{"num_hidden_layers": 16, "num_attention_heads": 4, "num_key_value_heads": 4, "hidden_act": "swiglu", "qk_norm": true, "bias": "none", "tie_word_embeddings": false, "parallel_block": false, "extras": ["some layers without attention", "local attention windows", "gated attention", "exclusive self-attention", "capped logits"], "init_std_o": 0.00783, "learning_rate": 0.00274, "weight_decay": 0.19, "lr_head": 0.00696, "train_tokens": 208500000}
Each number is 500 + 40 x the weight over its row's rms, rounded and kept within 0 to 999. Layers, rows and columns count from 0. Numbers have three digits each. The size before them is the row's rms in percent of the matrix's.

# layer 6 MLP down (transposed), 512x128, rms 0.0754, rows 455-491, columns 0-127
090:454463527550472428533596471469511581477442465497504534464513536512522482545478491398477510548540460518466452486469449498554528434486497554541603550441510521506433497515487496472452485603506473465506487504452480511563478475500486518559543419544535516450491484472528532535582470516498480529529454519431488455482483504454460478480511458440522533477505596519476462540489549456495487443459
095:524460482474566491518438548580521538475568505567513531455558480518630479455465421489505494455555452530490531494519501523525502426449535488474530483512490468436505589449510521476504560505451515440496457490557494509547515515490463518504478456462494434451502516511456468503516476569573496537525568449515442478533482512593491539517445493527508556518579476584515476517502475475485542481443
098:478566545508467558537558560535555504390504442518495502491526468519537496534533533487534445530499567463453529483395490479443548551467524499545570474587452577516478520453483541484490523484475491494479488546570456516439476446492468454498489592459445505517474555475536554523528520502504495484462445471510510459529433473557479515519491569495516535468443521444432497524429479544468501536525
098:480506517523502512510477518550513498458501559481585492571505578543500516550483532488540534400562427487489505534492462459448426463525463543568492480511458478531492574545436547473546481578561433520521467531485482536511532524476489485471464466432544479458466586490522532474537558495560565547427491474427562453496523411525455513482485492505514469534511493525453510527522560560518492473488
107:488570540465463544533551564481516495507483547429467542588413548504521500500532501449518511512518454529437458468546468497505478485514452481540475500450468553416458506584530498557540482442526588461464501567512525537501526486440408524585535524481537482511494420481528466562462470544531484427557475483501578458468454532543571489515477502455521520505488496485477479481523451466489514455476
094:492488533484506503551513503516485445490459413563431490454447454534474459503468529480475454549449481504536507509521532536516492471471581550544518531505532541455522506419511525494500575472503434479532452466425486547550495481521491506560438484532531506476557427617515541589467398476498498453483391438491511503457521507448464476470511491489480517549530532586539501491532515473495538478507
113:538434524547517442525510466530467472517528537485524491524549482394467500513570598478547493519505460533560538516495474430587562503568514464502547520489487471533423469500594497403466502504449522516501552545515473496564440482566497445446554565458574504506461468474473547494483505516492505514526470432518520557479496504487510519525531467551474528489568529544543513517512471479426551546479
104:520437497532484529509528447453520548470519461480515460476454553530509496483471424529514486520467527412590518479472517621471468516460526502463475514439473500475533407487521513492539542461439447450568465525563459528520515546488489421459474545556481532540539600476457509541496556456527544440483453447462470539426515446458507539481497507483451528528506475527486486509482580464536521495538
102:518492460488573535513423499464512453451547398583558463476449452509591526503474569465458496508493518471438413544507467494504466504466516509510449530493468509464458493485530499540528539478484468443525510541485529469547480494522444549481553479537467500540546510535474495560488538529468477543540562446441481491492577492562473502437520418448489523500519497528512603486537402542497494560515
095:476506420513460511499518535486523544474547503495500520550583480505485497453458433486553565487504499556467531452478432511464399583531526469519502464453486551470512594499545483514507468452492555531591523528487453459514546488532433446527469491426513520535515519442520530514529524548493464480540438470435511525562474391492500459582497499554542487482454508513504491529543421512497451545529
097:500559408442495459471533519464473518559465510457501470470523551384517533476541441522438490460551525463503418584421494485491428508598480471501503483504490480476455459434459562521465471501531486472475474465502501508512505474470460499503474475455543446473500487440498492559506585450518471457474519492450437481528528455527609412505519589485492464461515502512485556494481497508466494530520
093:446549559467462476503493496490500506482639473461517466555598525499579493517535528480550500441461498484508474517589479433468475454496526446519484491520501506421482502487557525552479541515502489413580541456509452471598443444490493527526488418430568508470520568457525446508504516454481468519479472490519486491532521533466494514494440566493492530546470520493507537465502477438536493469559
104:505483525490490569509456535483479496465529551456506417482468533455446503525556524476528545502514471573361536534442439478517458487466533530553501541556519524503497525541492490550498585491483466457461491489536502566460557461481511442571513465446440480514559567556530492568438485499509459523526497518522518470525457467516451501468501491584452464449540500545562571450504522471470480522426
098:484476468437470505483474523490513509467527425446460451548520509475506545530541513475443455463488518538519507522537615448600579530529458460461496494515561547454446450485551542511561507473532528406551538506480451505461494437477508492488504435479551527505500565489489512455472414516529461497521473445519508517561433554540440545451512465467473515541474572510479510538502435474501532565455
100:600502421438495448504513502532490477494464480519534474543482415512584456491490503521473483469534500473516440520485483478492488455529506473422542480494465500488492420431461458515484460495469559515463506474568463456577432600542554449517523496503457493539458476520539527481506495458511569582510523543529482496506497477544467493485526501535552477486514507461546455530542398562508539612550
100:421485460539466538505457536475483489531479506499558522481493491572530489451514507417532476559454478551501421504384556465506560524540551409616511500531515511462464522489517523477450515444552492579519469427552492467540550470510420507476458451502470551524505491483527485493488490517509551528507492538600504522498526529482487525558497499579532512552476513554495517469479549481464569485548
100:525429510528480488469470537444538514466450523527510520507465467455477469568450474489579472524432505500445479511437458471522600484453433464484502507517500513507498467479464528427466535463465520421491511449460460592499522496548455511558495434573544498474444500510482517499495432434429474497482483485485487533564560537499503449461432499509549571456585533591530465499524461471484480526458
105:477504505512535539516452511503519511437559456562569520535555569574477491532433523567541513488505453529532472432514464491465552553436524518489497519448526455519469477543467434514483463521469477544473533487432549409460507542559427510490480548461475553482545498473536531547470501524470573469536483516438511497430510524501471493596537432576517427507434510475472503469494495579502509512551
098:552504545552510564548490531533414386440557478523445529516520556539546579595481519512517522415478516513516503507471505430469417496514490460513478508435472470528511521476468500473544482507483500505549546499467527469470473490497487492544542486512515511497429437605522518492496532533533521529543440431438468492450573463525451468436491545543504511535524527530540510508584439449480484494490
096:527536523471562516511432516543539509450536442533483496448529507532493481448475514587469514518496548507470473574423466522540546522471500458517541458523469397497488500528540453546533544447479490500451495406509563478495509447468525561509456464533531482465519525432492490511404462537512431469447481566482415516453536448561451472490483479512479542402570487488542470532560482515471484488492
098:476528510531437488499493487477582529435560479497496528499478471510500477474511548482485502511487507408529506505454470608528481482460457464512495453506460572482505500455475458455492521521497470453533541448571512527526515589589517513421527507521568455416522502565481551595478553490540477506540576534447480507471587462453497561482441456499463478495465529483496496445476510480600522500510
099:566462489483573504561522499494513561496549555509496542492494500499545496481495523540532485476529531420415527498541505491482495501537443433372468522482461498556433508505509468561461493476483434453507497512504530421538528524457561546515465561460430470482448495529490527513456502604494439487583498545424519552518484478452518471486472450436528496438546496481521508516482496519528511394497
098:491478510455480503483461521383497550511461495512626485403520486508477467451524488520521567434515419504435510510456501501486522507469445540534474429451529447524592519460518389449513528500476515561493518535519537490549509464525536554457486479432501534467476506529534484500450420606523492502527528530473529549462531510450486463521515474490457457523547519463499496529526564522499470528531
096:463471486550518520544507500468539457506495509523483514458497457585486479454542485489446521581579503449527539615446486588522449437491458466467465522549440499428468450526463422500432525482507445475486476515487478509554515497515437437492543479542505509472585502520446492419510477414506455446477480531607506545522513504485478447553489500480487469481475518498538514489544560450515529490537
094:454548514435483495549500506525441544478445432494490502465447504546510479549429498444499531458562541489493525501462388538570559519419513466459480498492511448530436509534432522542485475487575567488469462527490525499471535551531456540461481447519460497512454473459536475500495529572469405486551558493524507534510467489488537502478474426525527514547473444525481517499504381535542484430484
093:368487566477522554462480555493517496501595464464505560490508514513528497537530489451489613463541527435494492531502591525445482517518540441487426558556519538487521493480544622501512503549480554447545486470490509486501450540498483516491534521535484503588484524465549460486513486514479467538533503456523501537438454554465496515504521498558561466496544566511464537501543578526482509518468
102:489398474488566474485505449487497435482540490509486496490462477487475580570524514536554472531457559554492455449509459520568438522581531508545523516496437518480558580538515514498447487481446528466481517555461520519555472574461560500489501494522451463515523540517519442445532461503470540550467497590472541399567489486481469495506477443438508481578536487505471521504478508490499412471448
096:574467533548495528521419512529536510458526513544484471498543547485571476534430475540458554471519462562445510498503523496527455456447492445482508498559481482475494524497486477477471542466524505499437396429521464548515487552494472516456518448469531586481477537479520489461561540542530580461527465468465511507604518507486522456490506519426462543544429413479598435472519450470495500485492
097:518529459484523531509455527424558475522481501513531442473462435507535466578538446484487474468451493562481555562473434435473429405482418490469505458482515503512500506463533523482493553536483576500528547450494480539439512491573439509502523505499472478509551473548449586521540539543454498504571520434495450521513501491518498495495551522506435556549493463404486540530458441485535547470564
098:509478532566528457552485532477452474510477446537496499485504495490511466558523555480499587439517539548511458432515514524502490542474539481554568471479526492526549486533478486546459487583495578500475548569549456555575486503410565473538538507488499558409506411537509498509528538469524520551497421521481434442530562528537490512438485494556524469542519538569501454446482479495494469562534
097:497455556503505463481495534522460464514450456582511507546511501520538447425539490514528503538469421526469547520543550444510481510511469483462520509473538422501536497534468454515564546525536524551546485448522457493445505424431431553472530467455497510490522441587510463489472508492496551538460425561493474460493516499458505480526494613577498488557555501587546528512503486445571562520471
100:514538426522593480532454440482476497475477454503536464469425512553440517479505508459517546499523506542567554548477438507456451460534511462449479545626453487515553520481473492488432536476545535523478466457524580552474477545481572509522528518503477445544418470486529560464460465484452545458483536505498527526507467515525488406494553503459459530476468458512469483546543422437525508466514
111:509596440509511487563528490479526470539561566543455455452475538487492478509411529501515480508557510519516526519504496527491485549474475465484516507559546470559479525505470532508425498587477503545483564465455499484460572531551456474461484495548403521568462488520480507498515502445512531500590490494509470509484470468502584514502504403543479459412488497538391585513542517528544526490545
102:486529564496481471519555493564513508528540487493581539505473508500464416478524424441471520518497518457436504493455490523545554576439525522491484523575518522467464491461505517450536491540485429540483471570543386493502524506547460430529471489511507471485482402555522503526479459514533467489483551488484509463537561470555479482563585541551491556507546528524453493468420516508484556482408
101:506446517491524458575520474495470497530470563488450523455465513500506447523495511482536521584522524451562542565425567492577490516565526521507572452534520562488546461518586406455501567492509440428546472437489479520485497514551459527514460581460512426503533463529475525492456554541535494450478493476523483474515510537472492507440555445485523459455483492498413474416526490464464493510473
098:543518527525531538480576530438497513498520470533500432572513487511517552498511489544470498534476475533500586493497474512522523445516547480426500492443532506453574460484570486431524516444469531531506499550544535522476503496475529526451483500408476537453515501491528505567475526585426487461412423478477485540463457524542580537527430520513548493461482445432450574423532534531485532534530
103:452506422483540485459493478500488543490466523423482550512518539563489561513462517428440509585515470450537427455508502476469506552444488496489512516448561494512502499517541488546494482514475489408442523468530496507461499492494508524484482561563512600513574496482512460444479500447404546497527549576535528509485486503502504543449541555500515426485438491494565446495505424531592513545562
# layer 6 MLP gate, 512x128, rms 0.0905, rows 456-491, columns 0-127
093:423487508520488517534482520526559519481539439527508584449502524463510504459525518518512504502532474491438507502559501562475497441523524607470486490508518461463470644485502496495482463501512530550487464490562581566486496491455489437424482526452495460509504505529460466462485473447571474541511475458525435503526501575600462513478460507526604555467513513519535476482476581458523489460455
097:476511495450468554493490456494537551482541485524516515497581562448515489526512541500475444482545538533463432463533518545472524479459512500404555504527527548467436477481447425479523472474459541529543574476470435526463503455616460514485395469444478463571470489550512553492476478459436515498443448542448496553500533516526541425469491475519484498502523486558562469568494450478523528493530
096:501510487549523482496492511437504460432509550492412562442581526538497484423478482572486557515485460512454465505488487550493464480487493432504484536473450556452516579508506490541482564531483455558492462517527492471539597467498432419516469508520531486462513465489511566452442522558491503599453512452443532442549482458520461552519527481508474550529575536471535492492499534455559441473470
112:535505511437563528583597504488488493538437560493426429485558470557434492459493544522446492544493495499509518469547445544529515511490503510575484493403483505466523462535529416449480416562544481537481551460498544533424447436499494464511490544494468557483459459420491519468450524467484550521496485480480427573498501518531519516519497488576475553526507479496517493559526514519493437482522
102:593506508530510485523525562527467520547422449539489437454449534511476554451486505491526493443513525485553527502504512491525529520582513516474556489489515467465498538457478498502540495471522504570532528483484538518520514583501505444520459422462489456499445537495442543527385449543481459466489490612531515443484517497556498526550513458559590501491590465497604504499447510515512504432498
117:580492468499439527482494532532516575472535526528477509454577555529466488504551495487451451506569477530438500493531464506522452488493546533521510482495497484574492457542518464469467517476504493547454442442513484517562437535561589493459431473458433478472589469432451551524500437488506483534477478475575479491518479559509490441459472433493537447509516471483500537604440506550465436455497
109:432487557554450526558528594489543568438418500453463498479563529488499516405494509468517562537498461600556568461469472478462466517495514526476514484470557465437571494480467495512454518545445519561549490468480517556486490506530593490465533480415431448490510445498473516551440467511403474498436499516499510499498532455481484463521497546556490511514530465486524527494553509485513522481521
104:482480535457473579546511453463512486475510605412471430510568521481441420479502477473487506575485482523516505409556492575544515537512510417505527540438505465487414507516484545449468450580460500580520538474560448530530499486510481473552481531539534508517465486467462477456466502553527488506525387493559535510446467489492472494568498512522454505546459491491532501485539498480495526509559
100:486503457490429546510548500486475453514542483558455531429470530453539525504440533448512550505580532505529493494518481468453537480501516488491484477506448559431430535436480519452458555519491476545540519468552500541430531497561557519441434494489596486475415528523468482564496574437509554601528467465560508474515490474555528512465523474501475512563546541465526430499547558484485466510494
089:520554474477490580557472527533515489497530430525508527538489485449574511445510473479504508566515532434542518437484445480463518581530502543509522444525503534495512552514533511448502534567481567476440587428505527485503440581538451512517445456526517514479461543428477489466519506492578480489528496412470452597456494565409434533497461481503468474464504523520490507565525477511504496485446
084:541447541594518479472485491518458551483492566490489540467476446476509450469473460506456486483573557527416485520431459489535441513436497511477468457448498493430536477494495479546404583486502484602462482491545525469498474555493547508448586472542445482493526471530502429534497441474540484463553460527542504495509491505519535511494494442502493450489458536524478491641532502467529542476480
101:555463505507486574484462500508545494489485438499459543503492441498524497463497462516542475522556606459518481558545483452461419494511451491513474504448506500530469461497498550454462457485511498486523473449529487558479437589517490456452508447432514510491562455503488500502520574471535563535521480542489510464534636549551493536510579497496478477513446492499420534566481533459526497405566
085:489539533519545505551565512487498478496463591445490527532474490479462496502501450445532560601525536507443535491450448489470425458516508519475567469521518404507480573591442506549453423553461488564457411464516518479555541503508561489538465511525472485488480443542494496513448545485548496516447531555445472465482547517492514491502505530483500508494533441521498519530494523447440415433540
106:532478526465459579541583516456446496499471522439532498487565566530433565454462536505571508546499490498510531450496499509440454530537592559514451454542551541402508491488536544496484492519541477580486484492549533525512503508504493513488522472464427454513473574549436464575480467511499464536539508473494512498542542483433540476585483487519526504585571466458480497433490510549521516466522
096:499472496512456524568502546506501440472514511426502503472504565471443510511422550535492463585492565525555439493517493472524498518491550474475484460499510494535553561542481449504537533540480437540549484492491522488517482489488516471558513453453587566550494500501442507510526535572540561535512459527531519486526422483542468526511592395583574509582494425523518528485482537492481559442516
095:519528495553482529469617492551421499519456556474502465464434482484544464408533445507538465566525500447440449564455553517517458437508498529480487527488474486479501525541466515553461508515572437462474497464489577500480553578493579506526508495510420560457536478480520508530483546477571568490562481585482522537488480509515509443495442460473477504497529480481532551485482459524543444459467
098:487510576540481550500539460492455506469440519497512449556502475548471458530494516579472455537516530506519474544465457504404513512463413495511551494553556506506484497524395499414485534513513511461503477507593499554555517482489542530453444520487432504441514505436504529471510557500506566496544546505481480452483507573572508440566456522470480434443458513522481500545518393493529479455524
104:479516508509426532559512512525484500457539449527463488541481488463448501486541468480528504543528467516492476476479484494491400423518510476532545467529419472521513519544509463472492506524543505504535455486554359525529519543527491486494478575397473482418554461495489531464531501595517539454478480503507450475533499466430547502539443527450514518557503508482513468461533436620502439463452
099:486529412517569511527484488463445501456465481508425512511488491439574516524456523604525489510574528520460527445462513502448516543475534439557469462517519534512501482478487448479475501530517508499439455473523603493489497492519498496445477522498583453552489560521493614513525524504400470544537470543515554527495438487511498555581510476518514563541504482561504471537555575537500485471548
089:474465532553456459534449491431564453409452497547453456469464569467508471467465520533533502456535518481528491523532459483449509493530537416483508560531528579506491495428429513536476535535595524513472476479520439592558471582469561535462487442532526468521511434500510481531455530548522509507514513505524531536459498543548531490440460543507480501497498515457530570458486547436572546474497
081:505463590512489487501571527553549483445530576514503493420448465521443441465513508544515500512497545525477510487518483505521480508546460527508498496420469503597479524556508500517460464516471486560472465522591511534505577464577606512510506514527527527462494479517545431515436513454484451433512489535498508585494458498549540454464467502467513531456593516511548533554413453494463462500477
091:519494603483502544487477565521500503450525560538453436503540478436503504503525567547540532565506547554470469546498502504539513518447509534492507457485480483567466497526543559488449493468473393568563476495557563485502514524508515469432530569506482471519502417489514421537487573489563586508462487536478520550516522504548491542481481488433465525530508466493515477610444464508490439535476
098:468489488510498518479433512480485486466445478511491454449488580544484472488450532518559407597508524469488491518527529527557482541517453479575529528547580550499468542496533484500483415505464488494476550457526490488560483518458503437412488487494526478507487480529439529584437514483541513469497486466414480502494572518505554436577492482511550508561537512505445484527512421431574458429500
101:549507585555513461533467548493437460466430530548500568580546545464514483499429530539467524542527535482543562467497428523469489576475495544478510461513500516430500541472549538519435549497528471474513556493494497524430457474499584492510467494494533459575508573551430476533450521480508493506487427506466481506491547525528490464544501468517476521514466458548482534459558419545538585550537
091:550463566518464529534520462479485470502512548540535447508537448497435456489494432531533480521547567430526500402438555490490489478457480543490485501440513418505536529528523440567578569586560517558502463475519543467531503505492472542541481526460394500468470491528435482508591523443464470458483482497436463495504494470454521474489472463472515576436518496527473503491468464511494563513546
100:504510505560507466447534530457426486534530508488488536497495451549493547599450490541518431562496535536590483481532486525500559494488446498520485504445410502527458513526375474527487504538471510541470542502544561517521513502454565504481463566453479437511436518512493533442493464517548521503438439481507438496479456546476516443533504449564533465504552457531485551493473463488539387490475
096:537440541490465501441502543501486506427467516493515482430478541495524497483491456506474491473483527530492510520503482523507449456410579478422531433525445590536483524436499540431454440472470507540507405493573449469554493481493529559413400499531468524585523522524511497499493506479542518526464472529522502427550547471498508514488519444518482493461513472507520420519488524523544557432415
097:442542590520496502541470551477500592490499557439469480484538570518451516492585507536530515528473487512465567481439489502489425524549532461469582505472448533487471462568459527598511513512527486621506484512491513477504501490419518521513522482481571500472533439494466525552487532491531506546502450483485450515518486539524429524503483488608502494507491506507554526487422502568573453492523
098:595512560594463493520568477544460521438460544517515473478518504514435428514431505444485466511573558552506453533535502545501511502542515464423545523499474530467507538514507481497494534588523525542473482460521523546558501502444551516506422446498566426489434482523449526455479457474491481581495446547491515528509495538471573529475473469500478475556507576590499478472490489510524440470530
102:480469456460468562483482493484527518453496481473494480460584465435517540536563574512498468435497493504465526511511466518462511565517545495557541439524551526389528543552502471490483497495536527544541523458536514451463474499442614505527462430477562505498481447438456478524452507452501564520522453452487527552456500466510493509579510490588553565478472488505581533564535553466490473511506
105:443522491540514483541509545478521553517551472492535504477529512500490575490471538579424516488532458447511483477545393522474494529506536472530531490516467556566437485541496532453518591551509543504565533486485542500390533527493488574477427502481517524594512509579420485512477457483454490489464458481515554525533494565522496547566478460568509548491440564541498502531542520521499450473535
105:531493528536431556568471531509479513479502515485420537516520491439537531550500576458517504532501483492493482420528500508493493521473532528505536534492546540475490552438492458519548522550502460527502455496590502568501472538481516549479510456472454527482484531521460462470521501524522590535432361560459525445529497534527425422593482555510509475441496428503562482552504539553529497462511
091:561482535566468492531528489507506507525507547489527569424554521531478475503589471527434505487542556477458428457509510452491470540478493531511528477458534526511494483555488545507432534538545563486441491498494475533449555478500525548480507523458578488535526387545437449486442513468529457512490487469530474546519495507476558420531467385544494497505483540538510534514392474474467424491537
103:479546536483498535516482528532500526447441466491471535445509524539515526479495399482445461429519526498463507519512501511443467582499526508404481483484498505471480448469475481449568467494482581489528470401541553518543498468494477488500434467469472484493477544495465515563458558484497538608538454518461537452495497503494514460492531556514498468570576445548460453522477440535557560444412
102:465533468549467511537493490499475460547544541435517499448592473547497540482495478486455539524519506439511517537515454505454468564522457456494494513485573514443492518457479498498478497548553505603457424443482448509476470514498512419476478496512566483563521463476473519492489501587506494499549478451522528456441495467500535443549503426505471465547518543451409606471527439477503459417558
101:443511556439541544543558512528479453508522541516486531517572513479461539454435597477437551539515469587540518526460496525470458583513504453508484517464521516419475483523520519450507547472527480545518454503569469530453462477533478458496486502447570532435437497479500499458503523490558507549511478441525489513503568563567545519586522469484473523510461517487501526446506430519517444393486
# layer 6 MLP up, 512x128, rms 0.0748, rows 456-491, columns 0-127
094:497506524570566502498542499578508551537428593452523493461468487503515468468414509474519512450480494518460579476549504462437492524476471502500471411483530525521475536427481540516489565537504540570464543522532450498563513572464528510511510459513465445450464488504437510415455490445522612483480470421520489404539441496530513446503456471486467516520512515503518467508500501419500495500522
100:476583491554521485496455427486518469554496582561460475419516483558521502538496427441402528499501480498523466509529480519513461493480515541536487564503562465438512511537534554435458445513576528544468470501489544475506390497495542463518506478476471542439479540522513488505482515460528514497467503526439480533495431552538529443496438574528466481544470519569536540530509509439580514438518
099:519541526533549487481496523530532467525524480465453554499463460542486466491469479486573442612505539486541495539486497478457567494453504463514419590496540488475496535474490439536566550402538554523483445485517469491500525439513480538549545489541444415459470449493451441504520436521540545483492483538533443487517472524439565529498465550514507480512539455519523514515464418501559572576508
106:547436459409423444439531474573479466518501524447534472451488499411497585511588448510427522476462506525509504504532422523511502520530459482507491491544497467513502531512515475534525443507538511493534525473530473541578503532575519506528468462492521428485535551479479483484465401532469489509534503467560485539495534547586471476459518479496522516429555566515521495464585451490456435535480
094:569530458504549451469470453506504518503496581542455513511465520452461521514470555548499518560472483576531496513466475475484493485544525604533509543539494500567565497441542487542506510480573477460534437470520521497467503525480515502469422550455493528475499477464468497527482503509483528422490583526466565432541529528462504564591463507408451517497501451524450423487532466454471405538515
114:515540532410532478493435477474532476478479440550515523534584585491413516453423582518482522506524442510554427525495517514467498553522515538517447464503487512510514482455551500480503425542487467499529588496442431485551555536438500466470519566473481454458501437486473449482525474503477498506445494491546421492510443476466508505529458476501487457496455431507493569493516528511510489494626
104:491533538491535527506516522511492493558501522447529495475495567463548501527489484476523538442517553546530497464464542522495498499454570460499493480507541502489491576454563416538434533555476416495490563519499541493530435485616511582524447623498487457575519473538518510524497536454508484509468471426471564488456513485576492497454520488535497509513449553503445454448491449578552448489510
101:496504487409497511466527520533435469477474524490488519558462519435423478407512451440436441488521491517500509521505506505439512478486573514479569540443520438453519517556488467443528567455577470475483440502464491552539511491507470499559571527478516479454426485420519503512552490539458512466565496510563527522480528449441484546511500470575557529541483519479500476459461550608495519544516
096:486480524546485513535567474454508460475467565491506484494508551522538551534536486436486450521435419515489493505475542457472462467456444512481474476551444503531520566451525412516554505455493385489481435493495465534479525550492513477542520501515501516579506474437582534380543527582484513543433512505502530496494459524481519554464479458463471521548531489530515554511467564559515549545561
097:461517451575546480484523561511482513585459520561555449447595452470528441571475444435458512539491464551579455538412535501469476509515535466523489564565537454492455515514506575527513436520528526453554468469521474564505425471582435505512517486528479491533539481441495471524438549479482453480496476438535479472503463498532521419508484528518510461487442493507513529466473467530475512525500
095:459516553479505446501490482521513539465476491442507492450481523550491429490488537565544510476452534475464428467512513573477503498450617424505491444465487511471432499490516565610425480479522553535506553512506610506532468528518506464492473463473454466451466561561536499496519521461556540522485504502455504480540451462494554592459512511451482544463435504479480448455525538492505439458530
101:542560538464489505503463535447603470546557501498522435501508534512464522482508539542546520509568484463428548569460529519495508549480495481486476477497573506498449476484534526504535480588493484491483492509500547496496450515475428466541466533465516485515512529509491502557424598538454558531518519453418527517501451369532471476425552570446492535456474536524514442556539486505485517483566
095:615508481485503521483499416498499497492511567473443546525561481553486457519535505495481494481492462485550526513526490547492526444504447469565486515429511444547572521549515455559498470540578504525491423534472511534456537542482544522440466497458530462550437524469502438585545491499484479484516543540498494403452505485480605475496495466463545561520457574489502419506543505437470486464502
100:428515526463482526544479459466449416537528496510457457516451486475471479578538456488556445506527537463525498431524511487499547495503473479517503493542493569489479536470455517504474551500448590469486585513498487608477475461496547529458512477496566533414544494488504515441406498498512454568499472511457564525512515492531559444560516436466493570518523581561470487487552475498464461520434
101:476495542456485473516571497538484485620487515496524529555583449464461487524456490549386564505487447503574478511520451555449494543514494454504487514475560554524484441473465476546528498523544534487489558495488497574488499507460541551441551513484529494421469484539518459504569521527493562390443491501475539475536488482532458469570520527439497510455506508559478512542441438533538477522488
100:411544573502525512511493500503502427528533494523447476558476467496529496519524585492512505523514474507564540481495497497511580419448468417515502524510468495521510512538505468502510436484491417496489448491502539472465424464561566473424459483545504449536445513453461536604526393467575501456492488537581504482506468453481515551488484467483497496485520547506481418534495468540539481495415
105:556539469444448464513525535471533514574484533537502520543523580493447443526468623536556536497519506517554524501484469509533494508493611493598537456530523519557520484503468452521537544515476494493538509491464411509477564521529470504528535587514439512502467537559494525527475530466504450497437485473460497476543468503525482556524480424481532555537474527423423485503545460550528558527461
099:527549479512487490453550466460433536503547470490513435387490543492441538546485538411485488517504454486586481506492496509532511477531464476595557480474548462453490508494469516486496457530462533445478481517490488536464536475509503521479486469485543491430529522542426496506475453483558483495482484492547507525355425436557414491499527481538499538550395475471504471538532495458495513472441
097:495549449474483505498482508515509457485521534438518526529456528454506538531431509492507543442530517452550495527528479434431503479515505492566368504396451491493499478440432482505522468477520473468455535488472459509459489499430499452444408558420519520487453504445491550466545497467497501566531477482535566468494520557503470463455519473526457457571436526478519520594561498466516544453485
098:488557454486518522504442502565472489507488483604573473518433469531544541473480447521463486484535541499565367531510500478508525485543431506459458445543485450462447537490572447548487504459503462517499466478547524518522451546510500495453462573483565560449556491512494501563540554478475521484473556497535498526586530459472472478518515501457477512494539527477395520516499484530439461536428
101:420552500518418546501510559555531529587495507530578488449494453532523510534592498460464488479452488472512510522467432513484520488549520523485474506475525524442605543441484580542494517503523541541529491476456494567432507461533434463517573509507530474505537479434486533471536512518551487469462537491555510557538508596479517546469511551506545575523486465552471521562504436492525455508461
097:503446461516440593464494538470539501505462463528517454494561514499501493540571505551461499517522529525578467534459565550512465424560487518452540486452532510493490527469568463495555530503407418517490479494485439481457421496458505435505521511513525522509507502579540489548448520500422424554476466517483453490442494578461559512468416521532527490530488467541521510496479535476520595521458
097:437505495492451525500540465471427524498484479499496565508511441544421473520507514458499496550512499423467506505499517437531478526458516512455482468477554541466424424518428491516497471594540529371526491515504465511528517473501562472504498538523606489421472537512573470461481546430542531487532524500553464481461508543481521456485514551538492608479498515499501566560495526433501441508497
094:504478547518577495533476489483423491466479571501458493529447434537493579464514509491440500609480536497496562533463487483497521560454471476488528550553507493503528449540524482465510402519614537464407487509487504549457546557487492541449575475543466539436585500531462477496434515510478523489493501527542470492499546527457593550518515491501517448458482488483485495578537502512506533515551
092:486500507531512485523549497457480500519542541459411481413483467518554448476465431572535545496454470483487535464468476467490440537503514437445511471543501518496551449511482457526504545505505515508478479500549429463543537495477526493429482463460531469544492465530544526480492504581458453514542465536475490437581534352510510449399485538501443503521455568502448522522458537569486499514542
105:521516530505515527503478477485459528531566496466501473475488516416460611460465479417436469518508580505486508476476486529437464468461497499460544572497542468499507478555514566473500559509503526478467515464521491439521444466461538545582539511559519544525484430549527461482476471433546532453482525471581495507503483540457528532473529486510510425503403469470474524475441611540493529559550
096:459556537479567505481522489467460543481466536532508490569510531516476420417512525562494453516494484499531516507447498509450498478490524500479509576495441445505514561482506453531477494496522484517492493456508474546547475456532507495521522440582516542453559478468519543445524602477482399474451430431577468566399512512507462515451485444472545502454449530440494438495551460474434527494526
098:567473504492510499502490501522446543491541481545494472571560512496477544524466535540476518484539484490516512528493447486419473513554493486597504469407455525463519522484422450474546519510477427498520511505459530481513536481521609552433451500425500562449501479469494518535539494502453499535491573434465562482454485479468575428511599541485455466537470544490518560565575505509509447492516
099:498475558467507542507498511449479525465416515480424526578516513486577526512480447545559433522523542493503515490443431449469538490525417521559468519550515515547522467562522543460473530400465485502566567502486511449552463490495502486468503510493526498513460510541474505447441434472474550498480526484559501432452470521477494444540484408527461498558394508494472464504531490553529561546460
096:469452570548530535511477541486502511471471508519564511508515457550468546526502592440445515502414485532498523509517469515568483523515521517442474505518449539484495507455495507435491493420528441535483444504525538519485589468592494458474454473571539590552522563496509530411534510438435506545521425505558485543543500495447421454459495503470500478511537545474505453517538564466473480466528
102:506388451524551471521529483500496440521505454454555447556498511470466491532509463492492524492523515485538441494543500491561481486446427515450467505451443476475547480527513452470601500490545506481535554469496558481518405506438508528491531536500522502497497500528442544416558526460448528522503518481552472457520475456426409592537527497462453529488523497501534575413529524524473457488566
112:464533469469562470555477524463573525486493516536528502498517528537517555479507502398477501494503497519562511516518451536505456550535538464549512496518465550586539521487547489512525482503414508502452609486477530510591467468523450445447457495476437483505518503553493481538558489517547469530542540539527417402438533508607497456460552472555482528521502504461468488417487476494536535540533
103:489554523432525522527481470502559463540493475511497551470474514631426507435545448524468575535509526503483553457542532518441419445462489521488496517548420484492490471525488558505501441512511464498505516510524472550527484507553441421510470489557539454509567500487537420474501526616474536536507466429521530498532545531459445497488498490486475475529484533493606481491467562542544485525489
101:522555510477513547492490559507501518481553447443552499544510436453464544470441482502507537461470533485451472512492541452568566459500556516554507517481469485566557450498495544534482534519455530509524446469518586511479479481434578411567540545507509472453520487536481465510550453474521462552419492419477550416497543561502531485431485431528448498470509522484450502460529444577498496484518
099:459566454530551473504449539493514550421486468530534510530450526502523491527528513479489529488514495523512514538435516507473580514531555439459546458480448497518442532475515474531478521524426534521446501484525584500427466475495500437595501553594568523467479534540497460475580542472567488492444459555510497515561518514422516491488447517495461391429448443469456511483447497509499519505508
103:516497531564542567514521509510471504533443539507491535519503482450486482471527550453510451503486500494467507517558485535447514520544481582445451522501462529451495482470459487434539439483439475472449503517488577558444578502511441447585435489568488495495517536502547600541488498438520456436527517439519473446445522487480495486466502452561465578404501487502503472527472576482493463479416